Weights of a small GPT-style language model, trained from scratch on English Wikipedia: a variant of SOAP for these matrices.
Each number is 50 + 15 x the weight over its row's rms, rounded and kept within 0 to 99. Layers, rows and columns count from 0. The size before them is the row's rms in percent of the matrix's.

# layer 4 MLP up, 896x224, rms 0.118, rows 237-268, columns 0-111
106:51 38 05 68 27 41 71 44 58 51 43 59 35 32 59 55 47 51 27 27 36 77 59 29 35 61 46 46 80 40 44 57 62 12 46 84 55 31 61 38 64 19 36 41 58 53 57 45 11 22 36 53 48 55 86 41 34 42 34 48 63 49 67 57 55 26 73 35 59 40 42 46 27 41 59 63 43 64 78 62 42 73 41 44 49 58 53 72 69 64 24 44 57 51 50 59 41 78 52 69 64 52 71 55 53 52 58 49 41 27 32 55
096:43 62 38 59 37 47 56 39 47 47 67 35 52 50 44 41 27 57 67 73 48 45 78 52 25 38 65 61 24 34 56 54 77 26 70 46 54 43 25 50 69 52 54 30 49 62 22 62 61 62 16 50 70 19 38 49 45 47 63 64 38 33 92 47 51 60 36 72 37 34 43 91 48 29 44 56 48 74 42 51 76 49 45 45 57 77 59 32 42 51 46 45 63 70 58 52 60 49 49 74 46 40 49 42 18 37 13 51 50 64 59 58
111:49 63 38 79 58 50 47 33 42 51 62 67 47 66 57 57 71 49 61 56 42 25 14 50 32 54 71 51 43 60 51 28 66 50 51 47 45 30 54 51 55 43 50 39 31 40 53 55 40 38 56 51 14 77 71 65 32 45 64 77 40 64 58 65 50 37 48 40 70 71 64 69 63 42 62 36 72 37 54 48 47 93 57 56 77 40 51 39 66 71 51 64 40 66 41 65 84 39 41 51 48 45 56 47 79 71 41 50 56 65 85 61
104:46 49 52 44 48 66 31 43 71 45 33 55 72 56 67 37 54 49 33 50 51 51 56 64 46 45 59 69 43 68 58 60 81 59 65 68 58 40 43 47 31 48 35 47 49 64 32 32 62 60 32 50 34 52 85 48 47 61 42 22 61 57 28 80 47 50 48 52 50 40 36 27 52 52 46 45 59 85 50 42 36 67 39 52 35 41 48 29 42 37 46 66 47 58 44 82 45 59 95 73 29 24 71 53 44 75 58 44 28 42 32 59
090:23 23 57 32 50 50 46 14 42 81 58 23 31 33 24 59 70 66 54 37 36 62 49 41 42 51 39 44 57 24 51 54 31 74 50 37 47 35 70 71 60 41 61 46 71 73 23 50 70 49 63 61 48 48 62 58 68 48 60 67 86 44 19 58 47 19 53 87 59 39 73 66 79 58 26 59 44 39 71 48 67 51 65 48 54 36 24 36 53 39 42 64 42 57 71 66 52 59 41 58 31 37 20 50 50 48 44 27 64 46 47 38
102:50 59 51 41 64 42 67 67 45 75 60 23 68 35 85 37 47 77 43 60 38 59 49 57 30 70 51 61 36 40 45 50 56 66 68 48 42 42 80 19 77 75 42 84 50 29 27 61 46 58 44 51 44 63 20 74 29 45 57 48 39 69 56 58 51 66 44 57 61 57 71 57 61 73 51 51 38 21 71 55 66 61 45 27 75 55 61 41 65 37 53 57 56 52 48 49 54 63 42 55 60 45 29 46 37 44 31 68 50 33 60 43
096:71 51 56 33 57 30 50 59 68 56 37 45 36 38 53 56 62 48 22 53 45 65 77 21 51 48 51 55 44 41 67 79 88 42 65 54 71 42 39 51 58 17 50 47 52 58 37 45 64 48 32 51 39 17 41 35 40 33 49 54 40 47 69 71 48 48 33 52 55 31 57 36 54 43 54 46 57 70 61 63 28 62 31 53 52 26 35 43 45 58 54 43 62 75 24 58 59 75 42 38 50 16 54 39 56 33 39 41 69 51 56 64
091:32 80 44 46 48 54 33 63 57 46 44 86 49 40 70 67 38 28 58 58 55 65 53 46 59 32 59 63 15 54 55 47 59 56 40 60 42 63 70 73 35 49 45 67 43 49 50 44 45 60 55 05 47 24 31 34 60 61 42 38 64 55 56 58 64 41 61 60 73 59 15 74 31 46 41 53 60 64 57 38 76 58 57 50 55 81 33 68 57 29 51 73 35 34 60 45 48 56 56 39 34 75 49 45 45 27 79 40 15 62 43 47
091:42 23 50 46 54 61 63 48 34 41 67 59 62 26 44 57 67 66 68 73 36 31 23 58 58 71 56 51 36 65 35 59 17 35 46 66 45 58 39 59 37 48 31 42 63 70 47 85 34 53 54 57 09 49 43 30 41 29 39 64 46 67 50 25 45 30 66 78 66 52 30 51 35 51 32 35 39 65 37 44 51 40 18 64 72 44 64 58 53 48 46 62 51 53 34 41 53 58 55 36 37 69 66 36 58 16 65 64 39 48 51 63
104:66 30 37 33 38 50 56 38 15 52 53 59 52 59 83 42 36 31 29 56 51 53 48 58 64 58 35 37 61 40 45 32 55 52 24 51 40 43 50 31 52 38 37 31 50 41 20 69 30 53 54 58 88 48 64 32 48 62 57 68 71 47 39 75 64 41 48 42 59 54 66 53 49 37 42 36 33 33 63 40 42 69 56 55 71 43 49 68 51 47 72 45 69 38 49 70 35 43 26 63 47 48 49 32 54 71 26 29 43 48 25 41
097:59 42 27 47 47 67 45 65 72 36 40 60 56 65 36 53 70 45 42 60 27 42 56 51 68 53 63 84 47 64 40 16 39 43 56 74 39 50 61 52 61 27 32 51 42 56 47 58 83 50 52 67 31 67 32 52 62 22 66 33 53 70 50 68 45 44 62 40 54 45 61 21 11 42 80 52 33 86 38 65 25 56 30 56 48 52 51 46 68 48 24 42 49 46 33 84 51 47 44 50 58 57 52 20 54 75 45 39 49 43 52 54
096:54 69 35 43 70 50 72 62 04 33 50 41 77 51 56 46 63 59 47 61 51 40 66 81 52 70 58 45 42 48 47 48 43 32 32 53 49 63 39 50 57 55 35 82 48 50 56 65 61 45 62 54 29 70 45 69 28 47 40 51 38 51 37 57 46 64 46 55 53 43 48 52 52 37 72 53 32 74 19 54 37 29 52 40 68 42 60 45 81 31 71 49 58 40 27 40 21 47 51 65 27 74 57 26 66 40 66 31 28 32 51 30
103:76 59 30 59 42 64 52 71 57 60 69 37 78 61 43 35 12 87 44 65 56 78 70 46 53 69 77 52 35 50 08 48 58 52 33 62 35 56 66 44 56 61 22 37 69 43 62 55 49 75 56 34 51 53 59 42 77 47 35 40 24 39 75 56 18 31 52 74 55 53 60 46 35 21 49 21 54 45 44 43 55 60 42 60 50 37 78 53 46 32 45 91 78 54 42 34 64 67 83 60 62 66 43 57 45 42 49 59 61 56 61 22
087:50 55 59 40 24 24 66 43 45 50 64 49 42 29 52 40 45 42 53 32 62 59 21 44 50 43 29 62 41 24 42 71 70 54 76 30 60 50 53 71 58 72 34 21 59 70 17 46 47 45 71 75 62 57 52 51 62 32 27 43 58 43 43 47 88 52 36 51 33 40 15 65 37 43 57 55 44 55 42 77 51 45 33 47 74 33 36 26 36 41 55 50 55 33 45 67 27 57 61 31 25 38 70 56 59 73 29 37 55 36 53 36
116:27 60 47 52 63 54 35 51 34 48 51 54 31 22 38 62 76 20 63 35 47 37 45 47 71 69 49 51 54 64 60 63 62 47 55 46 51 60 51 42 47 47 76 61 43 38 57 58 17 35 33 24 56 28 78 45 43 36 55 52 59 20 24 40 32 72 52 54 52 45 27 57 80 47 41 51 49 31 34 47 77 68 36 42 49 55 41 70 80 52 57 57 59 31 41 51 57 23 72 44 68 42 49 50 39 45 50 63 46 59 37 23
110:41 36 27 29 48 64 76 63 37 83 58 65 26 42 37 52 51 35 61 60 48 70 25 33 47 42 76 67 82 51 35 64 54 31 56 58 51 49 21 45 40 65 68 71 46 36 44 58 63 41 52 67 44 46 41 72 71 46 46 11 46 57 39 40 52 61 62 42 74 54 52 65 58 28 82 74 35 48 53 49 57 52 35 68 50 59 25 50 40 50 64 72 25 55 63 51 19 17 68 39 23 42 33 45 61 45 66 52 59 24 71 51
086:30 50 74 57 45 44 39 46 39 59 48 58 38 40 48 25 47 42 34 29 49 74 58 56 31 83 43 47 40 69 38 61 65 75 34 67 59 66 43 34 25 41 45 35 65 55 42 47 70 75 58 49 35 49 54 74 68 47 46 64 07 41 39 47 65 37 33 61 77 75 47 34 51 80 64 54 55 55 70 75 81 56 47 38 82 51 72 16 47 41 37 42 38 55 30 76 39 53 57 56 41 31 29 31 58 69 94 27 64 51 29 75
111:53 49 37 73 58 66 55 68 42 70 14 66 24 60 54 78 84 41 36 49 50 65 44 33 38 40 26 38 81 51 29 39 33 61 49 47 35 63 48 31 60 50 18 59 76 56 62 44 57 67 31 45 48 57 61 55 25 59 49 30 45 43 33 45 37 57 48 43 57 57 68 46 52 51 37 53 37 44 33 64 45 79 79 45 37 44 47 59 81 45 54 31 46 57 48 62 42 49 23 31 48 94 46 34 66 63 30 45 65 69 48 20
102:90 47 43 43 58 71 45 67 40 83 57 42 50 40 48 67 43 10 31 55 44 47 65 36 42 58 63 57 40 26 30 46 71 38 50 47 35 62 29 33 45 47 41 35 55 67 53 39 34 71 44 57 52 41 62 46 42 36 30 58 63 72 55 55 55 67 52 36 32 36 46 51 73 48 17 45 56 45 58 26 48 81 59 43 62 76 49 39 42 32 55 60 44 27 33 25 70 20 72 41 32 49 62 64 37 42 52 44 33 74 45 59
095:56 42 27 44 83 61 38 40 15 34 53 42 55 68 51 42 60 27 41 63 66 33 61 38 40 52 33 70 82 41 58 31 62 75 42 25 65 73 53 57 41 54 62 45 70 49 47 79 36 58 60 51 43 38 52 61 73 41 62 46 34 28 63 67 51 81 45 23 58 55 01 47 58 32 34 55 64 32 56 45 60 57 53 37 31 36 38 29 30 38 44 51 23 65 54 83 41 72 37 32 53 40 63 76 67 30 38 29 47 49 49 03
099:33 37 66 43 62 46 43 48 66 23 53 62 53 51 76 53 44 45 48 46 58 62 27 30 62 29 22 52 43 55 66 63 31 33 51 84 33 64 38 48 60 52 28 59 54 58 48 51 49 51 52 59 12 58 63 34 54 48 49 47 48 93 41 47 43 53 37 51 64 67 47 41 56 52 55 53 29 21 70 77 49 82 60 49 55 56 35 53 59 49 53 30 55 73 57 53 69 54 33 40 81 42 35 40 56 32 46 55 70 68 73 47
098:58 34 82 38 44 76 48 53 39 57 21 32 73 32 46 52 48 57 71 47 73 40 46 50 42 62 26 30 67 31 48 53 20 76 64 57 38 48 70 54 34 29 59 52 68 37 60 68 32 47 40 25 51 49 56 38 58 64 78 20 44 23 74 39 52 46 63 80 28 72 58 30 58 38 16 42 56 55 45 14 39 35 32 32 56 60 47 73 57 49 38 42 75 61 88 60 40 39 77 27 44 34 75 55 48 27 37 41 62 61 74 37
082:52 67 15 52 37 29 58 53 43 87 35 23 57 35 48 50 64 61 29 55 51 44 26 60 32 49 60 71 55 34 80 62 54 52 37 50 41 55 45 99 45 53 66 42 46 47 36 50 35 46 48 51 52 79 53 74 76 39 49 40 28 63 46 57 28 64 78 68 23 45 36 59 49 79 21 31 43 56 47 43 26 38 31 61 51 46 67 50 33 31 38 62 53 53 65 70 39 45 44 69 35 26 22 26 51 52 62 50 63 31 47 74
097:78 35 39 56 61 52 75 45 66 55 23 52 73 51 53 20 49 54 45 20 48 56 49 45 44 55 56 35 40 39 33 74 77 59 53 42 49 46 49 49 58 21 59 62 74 29 54 48 51 46 37 73 31 58 63 46 54 76 52 51 61 15 76 55 49 69 34 41 61 38 53 63 66 69 45 67 51 42 50 25 54 43 64 65 38 56 36 63 53 32 49 58 71 60 40 64 28 82 70 43 56 43 63 43 72 37 21 42 59 47 39 54
099:66 50 63 54 64 31 55 52 47 49 23 65 61 60 35 38 49 64 62 53 67 47 61 48 27 10 45 28 42 47 16 61 20 32 41 46 43 44 49 56 53 44 61 74 35 85 41 72 39 43 53 54 60 51 36 61 48 45 31 66 58 68 65 42 47 50 43 67 46 15 29 60 50 58 43 74 47 52 45 46 40 70 48 46 49 40 47 56 74 50 65 24 72 51 37 57 29 42 33 56 72 55 39 70 46 55 59 24 44 30 57 43
093:50 49 43 39 23 35 47 56 70 63 54 26 32 62 34 62 43 71 72 41 36 42 64 64 69 31 36 75 34 60 60 44 43 60 58 35 77 38 35 42 44 26 61 34 42 46 87 56 61 61 56 49 46 63 25 35 59 62 36 60 76 48 29 77 60 41 49 40 43 46 58 65 46 68 43 45 34 20 71 40 42 25 12 34 48 38 56 29 58 71 46 50 77 46 34 41 45 36 53 27 56 57 34 36 42 56 38 56 52 35 66 62
105:55 36 35 52 35 21 44 45 92 47 47 50 51 23 28 31 49 79 61 50 31 49 51 45 51 65 49 28 57 48 14 53 57 61 60 64 59 57 59 63 82 38 48 69 47 56 59 41 53 48 72 39 42 62 42 54 60 67 68 32 58 30 63 63 44 61 37 48 29 42 45 44 53 21 54 87 36 60 58 57 25 59 75 70 55 69 55 39 70 58 22 46 30 59 54 49 56 70 50 25 59 44 74 70 40 54 40 20 15 43 58 53
099:27 64 47 65 50 44 47 71 43 45 26 58 51 53 49 62 35 62 53 40 42 33 65 55 50 63 51 42 37 59 57 49 58 74 24 10 59 40 41 35 53 22 67 45 56 49 39 46 46 47 47 38 59 43 69 74 64 16 35 46 51 48 28 61 48 33 39 40 38 30 49 49 55 58 25 58 39 51 52 37 27 47 63 53 78 37 41 57 45 47 34 76 46 44 37 67 30 54 57 45 30 68 45 43 40 69 33 95 27 33 33 34
109:63 54 42 44 32 47 25 65 46 91 43 53 65 64 61 40 79 23 28 58 38 55 48 51 72 58 39 57 61 62 39 74 55 54 67 68 57 56 66 56 36 51 46 70 48 60 54 37 21 45 69 33 46 49 45 33 57 36 62 31 76 64 44 60 41 32 48 39 97 43 50 35 67 53 55 37 59 58 34 62 43 46 44 85 37 51 41 52 60 68 27 77 31 61 38 57 60 56 52 11 52 59 61 56 35 60 51 35 48 44 52 29
109:61 76 40 46 56 58 72 21 58 57 68 44 44 60 62 61 75 57 41 72 75 35 29 63 51 59 63 24 47 64 48 42 64 47 85 40 50 51 36 68 49 34 41 59 34 31 59 53 61 74 68 35 50 51 50 30 54 40 28 60 54 46 66 59 63 33 72 63 64 23 55 43 58 54 73 45 62 52 40 71 66 68 66 50 39 62 22 32 70 49 59 23 39 48 30 67 37 76 69 36 47 59 57 68 40 37 56 38 57 48 37 45
109:45 52 35 30 56 50 60 56 71 53 24 30 40 49 56 65 55 46 52 54 62 57 83 31 53 56 39 59 44 45 52 60 57 37 46 61 42 46 46 33 57 26 74 51 18 50 54 42 55 66 54 46 78 30 36 50 35 65 67 20 69 40 14 24 24 63 57 55 55 37 36 48 69 40 49 68 40 71 79 37 46 28 88 42 35 83 61 55 59 60 36 53 45 51 48 39 49 43 34 48 27 66 33 34 54 42 43 70 41 62 52 37
111:55 62 42 45 50 46 29 48 56 44 52 48 60 52 51 52 72 58 38 62 77 37 50 38 64 61 75 80 31 65 31 60 43 61 40 61 22 77 67 41 37 57 50 35 75 71 53 32 45 35 33 41 49 42 73 52 69 57 66 69 53 86 40 70 36 76 67 46 91 36 51 68 28 60 42 36 44 49 55 43 53 83 43 80 57 44 62 58 51 32 62 76 18 48 40 77 70 34 34 37 36 40 47 52 26 51 43 35 44 55 43 43
# layer 4 MLP down (transposed), 896x224, rms 0.109, rows 237-267, columns 0-111
108:61 61 84 56 33 43 55 34 39 53 79 29 52 53 22 43 33 27 53 78 48 40 43 73 47 43 29 48 57 44 57 26 47 62 59 57 43 91 45 53 42 13 41 39 26 36 64 25 63 66 48 36 68 39 31 61 43 77 52 50 71 41 62 59 34 32 26 53 43 68 57 56 44 53 67 65 49 49 47 63 59 21 35 30 17 32 42 62 49 61 65 10 37 38 71 33 48 65 35 52 45 37 39 66 50 47 43 51 58 51 50 55
101:48 45 46 40 51 47 45 43 51 55 28 32 69 46 62 24 49 54 19 52 46 49 57 66 41 74 53 42 35 68 53 39 53 52 39 42 49 51 39 59 48 47 66 49 55 60 39 53 46 59 40 60 59 30 24 45 23 56 50 50 36 44 58 46 49 41 53 32 72 54 46 57 37 53 61 38 31 48 44 51 60 43 32 20 40 56 12 25 57 91 38 74 48 46 64 54 29 60 60 32 55 53 56 32 47 26 42 53 67 76 46 54
110:36 46 64 33 63 63 22 54 67 63 60 16 37 57 25 62 49 18 75 67 52 53 63 70 48 57 54 50 50 63 40 58 45 39 22 43 62 48 75 43 69 65 31 44 48 37 48 26 44 59 44 55 79 39 34 38 50 39 51 56 30 59 73 52 55 66 79 67 57 48 59 62 46 64 50 71 06 32 61 36 30 26 76 65 57 32 63 44 83 57 63 62 53 46 26 49 55 35 56 16 44 53 77 40 80 65 60 48 76 38 60 48
107:30 54 71 50 18 56 45 42 58 32 56 22 31 47 82 56 21 65 54 68 45 32 43 44 24 65 58 67 59 62 54 47 38 66 48 42 56 48 27 42 70 67 51 45 72 50 28 57 45 66 50 54 64 50 39 51 53 62 63 51 45 31 44 50 72 69 29 53 27 45 51 65 49 55 24 41 64 45 36 54 56 56 41 32 58 42 38 47 31 44 69 28 63 40 67 49 16 48 38 51 38 62 61 55 54 25 58 73 41 60 32 48
097:64 41 56 89 47 56 74 40 25 29 47 69 66 61 48 50 37 53 57 31 48 40 48 33 53 46 48 68 66 43 45 69 39 40 26 24 51 54 52 47 33 63 56 42 35 66 33 68 41 82 70 56 62 89 55 52 25 35 38 60 47 53 27 37 57 37 32 27 51 45 38 46 77 61 62 65 55 33 53 68 68 69 30 66 74 57 21 56 54 66 30 26 68 71 45 29 47 38 58 61 48 70 32 38 53 34 70 37 50 73 41 39
104:46 61 51 44 55 53 45 62 53 57 90 58 47 42 53 46 44 40 50 57 31 64 34 60 70 28 50 39 47 26 42 82 27 35 11 39 40 52 68 51 35 39 60 64 57 64 17 25 58 49 43 58 84 67 47 33 30 48 33 54 37 47 47 43 51 49 26 39 35 40 52 55 66 44 51 52 47 24 86 95 62 53 70 55 49 43 50 55 34 36 68 51 42 54 41 55 39 45 46 63 49 47 34 58 33 58 49 58 42 58 46 69
095:53 48 66 27 45 47 57 57 30 52 58 69 62 43 48 35 28 59 72 29 70 28 71 60 17 49 55 32 61 26 56 59 43 34 29 60 35 66 44 41 65 62 55 39 51 65 46 36 31 12 63 50 62 32 74 48 52 40 10 35 53 49 47 21 55 76 68 35 44 30 73 50 52 52 35 78 38 75 47 45 53 41 54 36 44 46 55 34 31 46 32 56 65 27 28 67 66 54 49 63 37 57 65 45 37 44 57 66 21 38 29 43
085:64 37 79 41 27 32 58 58 51 31 55 62 38 50 54 57 63 58 33 46 65 41 49 50 41 50 35 39 49 85 49 59 39 71 56 63 27 73 53 53 59 29 38 47 54 39 72 41 47 49 40 63 23 55 60 70 20 52 40 60 56 43 69 28 27 39 11 55 21 39 69 61 71 74 56 33 47 30 60 43 67 59 47 46 55 36 49 64 34 43 44 54 68 67 55 53 45 50 54 58 36 63 45 43 58 80 51 49 46 42 50 56
085:72 59 49 68 48 62 41 15 59 55 51 69 53 52 31 35 35 38 46 33 46 45 53 73 45 55 42 42 38 36 67 24 71 48 42 36 42 36 48 24 36 31 42 60 19 55 50 39 81 77 45 59 27 69 39 68 72 55 63 50 20 58 41 49 40 54 32 27 62 59 74 71 32 45 76 58 71 66 38 55 40 66 66 44 23 65 47 36 52 31 48 48 59 29 39 36 88 44 54 60 46 54 29 55 51 74 64 46 53 62 36 51
098:46 52 59 60 47 52 68 46 36 62 48 41 67 43 48 60 44 31 66 69 49 44 31 32 84 43 46 78 28 28 60 50 65 42 46 54 40 75 59 39 54 75 35 63 50 33 35 63 61 39 43 46 52 33 29 56 48 44 60 71 27 61 61 54 60 41 62 38 22 42 74 41 39 54 51 29 54 50 45 53 48 46 66 62 38 40 47 77 78 09 58 51 48 65 57 52 46 49 64 33 51 61 41 84 58 39 47 56 64 46 51 44
098:16 58 50 33 61 44 62 11 44 52 46 53 35 49 46 45 58 42 39 60 43 52 43 35 39 28 50 44 38 66 57 61 55 58 53 09 39 65 70 39 39 40 99 49 36 37 50 48 45 79 50 35 73 43 74 30 33 57 62 60 31 56 50 49 37 66 20 52 53 47 35 58 67 77 34 53 63 45 54 56 55 69 40 43 46 53 38 50 29 64 59 57 52 47 56 45 49 39 37 61 64 26 56 75 54 37 57 57 41 43 42 42
086:69 63 32 15 40 66 54 83 18 31 52 63 44 93 69 35 34 39 53 43 71 55 44 33 02 11 33 31 49 80 44 33 54 80 43 60 38 51 53 66 58 24 75 57 45 46 50 20 41 66 54 26 56 64 49 38 32 49 52 45 54 57 44 59 49 40 41 51 43 49 69 66 46 47 31 45 57 24 81 37 74 39 27 51 51 45 55 39 24 55 68 43 79 67 59 46 34 56 42 67 49 41 37 57 45 61 49 43 50 66 29 31
108:65 44 46 40 31 72 60 68 31 54 49 78 49 36 65 60 72 59 30 29 49 47 41 14 39 56 55 37 53 22 61 41 50 67 55 62 39 22 53 46 42 61 36 55 49 59 48 61 83 51 85 49 56 70 60 15 40 42 56 30 47 71 49 67 50 67 63 42 72 61 50 57 40 61 51 58 53 69 14 50 14 18 62 45 59 64 46 30 41 55 49 68 31 71 52 48 47 69 20 44 53 64 63 53 63 34 52 64 49 65 47 42
089:58 58 35 60 57 40 61 65 55 61 38 62 80 50 44 57 53 48 39 25 39 49 72 59 69 83 60 46 54 96 81 43 59 48 28 16 58 54 53 57 53 46 35 61 37 35 40 56 44 45 52 29 63 59 32 80 56 57 53 50 25 53 44 25 36 44 48 20 43 26 53 65 61 40 53 50 84 39 69 51 67 47 20 30 18 61 45 68 21 51 48 43 67 69 37 62 77 40 26 69 54 44 57 70 36 55 59 60 37 48 46 40
112:32 49 72 37 46 34 43 66 50 57 59 68 46 30 62 62 60 70 61 61 65 66 28 52 29 46 60 59 55 42 37 48 51 35 40 24 40 46 51 68 68 44 63 27 56 56 59 81 45 42 55 36 81 65 59 44 40 45 66 43 43 48 41 23 66 48 31 66 33 56 62 31 49 68 72 48 37 40 82 57 37 45 57 77 44 27 45 49 69 45 68 50 53 33 71 55 61 18 45 72 30 58 50 76 79 63 47 64 27 50 41 71
110:54 41 21 35 70 50 73 51 48 46 69 44 47 40 29 34 55 63 41 52 61 50 36 60 41 40 41 45 56 68 52 57 62 59 55 38 35 76 22 52 53 21 38 40 57 50 34 42 28 66 23 48 46 82 52 32 39 54 61 44 39 26 51 44 24 27 66 35 43 70 67 46 57 32 43 31 70 74 55 61 32 42 48 32 36 41 64 44 51 37 48 45 31 50 54 62 70 80 53 59 52 72 47 59 50 46 47 88 53 58 66 45
087:46 41 63 55 37 49 29 53 68 46 02 51 46 48 45 46 36 74 72 45 54 25 60 49 63 55 72 47 72 61 45 52 33 65 34 62 75 46 38 29 63 40 40 33 67 24 36 37 51 46 42 73 80 65 69 30 74 53 52 50 53 58 35 32 63 69 41 47 59 59 63 34 62 71 44 39 13 46 46 38 32 54 56 43 49 67 44 69 32 38 52 55 31 33 51 51 37 17 68 65 34 63 61 49 71 41 53 62 80 61 45 48
113:59 54 51 83 42 60 38 38 71 68 55 52 49 53 71 32 51 54 26 42 24 26 29 23 79 50 45 61 34 55 46 47 48 68 27 48 60 57 86 64 51 53 17 35 59 39 40 57 31 57 58 35 44 45 54 30 58 72 49 46 17 55 49 25 43 55 39 30 62 38 48 52 52 73 40 39 15 56 37 70 63 46 63 30 66 48 23 58 59 70 47 32 54 36 43 47 41 71 41 73 48 40 79 59 81 54 42 29 61 55 51 41
114:47 55 75 53 39 27 44 51 53 29 55 43 27 15 47 68 85 68 58 63 63 42 34 52 41 42 44 31 47 45 54 62 43 80 52 57 35 64 71 57 34 29 51 62 40 64 28 60 65 33 56 36 57 37 32 38 43 68 82 43 35 50 51 28 46 47 52 40 52 54 63 36 70 06 61 51 36 34 68 13 36 40 18 38 43 47 41 59 35 47 27 50 65 38 53 40 43 25 51 44 48 62 57 30 49 37 46 71 00 58 53 63
103:43 55 39 43 39 32 48 50 28 80 43 47 54 58 71 71 61 80 27 68 87 66 47 51 60 40 34 39 49 32 56 64 62 60 46 44 81 41 44 69 37 72 59 64 46 51 52 42 68 68 49 77 29 57 38 44 48 68 52 61 25 24 40 50 47 70 60 62 60 62 47 70 21 52 39 59 58 56 47 54 65 73 55 41 72 62 69 51 54 54 59 37 64 74 57 71 43 85 39 36 33 63 29 23 33 56 40 46 26 29 55 52
105:35 90 70 55 70 52 54 42 35 16 68 22 20 28 40 65 58 36 75 58 55 20 61 58 41 56 61 55 42 49 75 41 30 60 70 45 25 35 56 23 62 62 81 46 67 52 57 46 64 63 66 70 61 63 23 74 29 39 58 75 22 54 55 75 47 59 54 48 51 48 55 54 62 64 27 55 73 57 66 60 69 53 38 51 38 39 36 49 59 38 52 59 32 47 29 64 56 48 55 72 76 51 44 48 50 54 58 44 22 52 22 52
096:37 41 39 31 58 61 05 68 56 44 66 65 47 62 39 43 37 44 68 53 47 60 38 51 44 48 49 71 47 31 53 59 45 55 39 46 40 63 51 42 43 73 54 68 41 62 25 28 56 40 61 39 27 70 60 29 46 53 56 13 34 23 73 66 46 42 49 34 61 52 56 61 24 56 54 63 49 46 47 69 48 59 60 42 60 43 64 32 75 50 65 43 48 64 42 39 28 34 37 68 66 57 57 33 43 58 69 35 53 71 26 37
093:48 52 53 52 64 94 42 79 72 59 59 66 34 46 32 31 75 58 59 76 37 16 36 17 64 46 64 61 45 52 34 71 80 36 54 43 46 53 53 46 65 41 49 49 42 70 63 42 41 41 69 45 65 64 50 31 72 56 36 58 58 26 49 46 09 72 54 26 23 68 83 57 48 59 40 37 41 66 47 50 67 48 64 64 88 29 65 59 35 35 51 55 70 57 42 40 42 43 37 42 58 51 62 37 33 45 59 42 63 38 72 52
094:39 29 61 50 39 51 61 39 60 66 62 44 19 35 26 64 39 34 68 56 35 57 61 58 69 43 43 47 60 43 57 22 39 35 81 43 23 46 50 62 80 56 42 64 49 36 52 52 56 59 48 16 49 61 17 44 44 51 51 70 52 51 34 22 50 41 59 50 39 47 75 32 56 52 49 52 10 34 32 37 46 80 35 38 47 53 36 56 59 58 52 68 48 48 72 33 54 07 48 60 41 67 62 74 57 69 57 52 76 73 58 53
105:26 67 30 59 54 36 45 70 44 37 66 79 47 21 60 47 60 56 57 60 53 56 74 77 52 61 55 61 40 36 70 57 43 41 54 38 68 11 66 50 56 36 44 76 49 65 41 50 52 32 57 65 63 52 42 66 48 33 51 30 56 48 65 77 52 45 62 40 48 55 42 83 33 58 50 41 40 44 74 53 68 53 49 19 40 37 57 75 50 63 72 53 30 70 52 41 44 48 74 42 18 58 79 67 47 53 22 56 64 66 60 69
093:57 47 31 18 40 49 52 89 87 46 52 74 66 48 62 55 68 62 23 45 37 29 33 24 67 54 62 51 54 55 30 30 26 44 18 61 57 66 63 52 46 40 44 41 34 65 58 61 72 58 41 71 75 41 46 56 48 63 59 47 54 53 81 48 78 26 75 33 29 72 66 21 51 34 61 37 48 34 34 60 44 31 60 72 16 22 66 44 34 46 41 62 36 53 60 69 64 57 27 66 40 44 57 60 73 18 71 22 44 36 41 54
103:54 28 67 37 60 46 52 50 39 68 48 32 24 48 51 54 49 39 68 46 66 52 29 76 32 54 50 47 46 30 60 38 40 41 52 56 33 59 60 76 31 54 68 14 48 48 57 35 83 63 62 52 28 49 64 42 66 63 81 63 58 45 33 52 56 50 61 61 31 73 67 45 49 45 29 50 61 34 39 39 87 47 64 38 51 39 98 52 41 69 34 54 66 52 43 56 40 55 67 61 37 40 66 52 61 49 55 62 35 61 46 37
094:49 59 44 41 63 71 80 34 69 62 77 63 47 32 45 41 68 42 70 63 60 51 66 51 33 68 40 56 50 37 49 39 58 45 64 61 46 25 64 60 42 63 44 41 56 55 50 56 56 47 62 55 59 56 56 55 71 80 40 46 36 62 58 67 06 41 67 59 68 72 81 49 42 62 63 73 73 57 39 79 57 43 44 49 99 77 53 50 31 51 68 59 36 53 91 56 80 61 41 67 67 57 47 72 42 35 53 54 60 67 76 46
103:44 24 85 57 78 43 62 59 38 48 41 62 56 22 28 44 54 26 64 29 58 42 73 41 73 64 69 09 35 62 74 56 47 46 45 38 48 65 54 53 60 31 29 46 55 48 69 33 65 22 60 33 39 38 58 66 48 46 34 45 71 50 53 58 45 35 70 29 55 49 55 29 45 63 47 52 74 40 38 39 47 42 61 34 56 59 49 31 33 44 44 57 62 34 56 81 75 48 85 43 57 47 57 52 39 65 56 51 20 52 30 51
113:55 60 59 43 36 50 68 40 33 71 94 63 29 59 63 61 48 43 41 54 60 55 55 53 58 57 49 31 51 61 12 30 45 36 45 63 48 35 33 63 55 58 48 51 46 48 49 39 34 61 71 46 58 58 76 47 42 56 72 83 51 48 36 32 34 43 75 64 81 53 70 42 37 23 77 65 71 42 53 49 42 27 76 54 45 48 56 57 63 67 00 39 64 61 60 41 47 57 25 51 52 53 40 59 76 59 65 50 44 32 30 37
106:47 40 36 72 51 76 44 39 67 47 64 47 53 25 47 76 45 42 56 64 32 62 62 56 21 58 43 47 42 51 60 50 47 32 46 73 10 62 41 61 69 25 61 80 54 49 65 60 44 69 63 59 29 41 24 42 64 74 54 45 78 50 35 60 30 66 55 61 45 55 76 66 49 59 55 51 26 87 49 35 64 56 19 71 72 48 27 52 68 59 32 60 38 61 46 52 69 54 35 61 53 81 41 50 58 87 50 36 60 43 13 62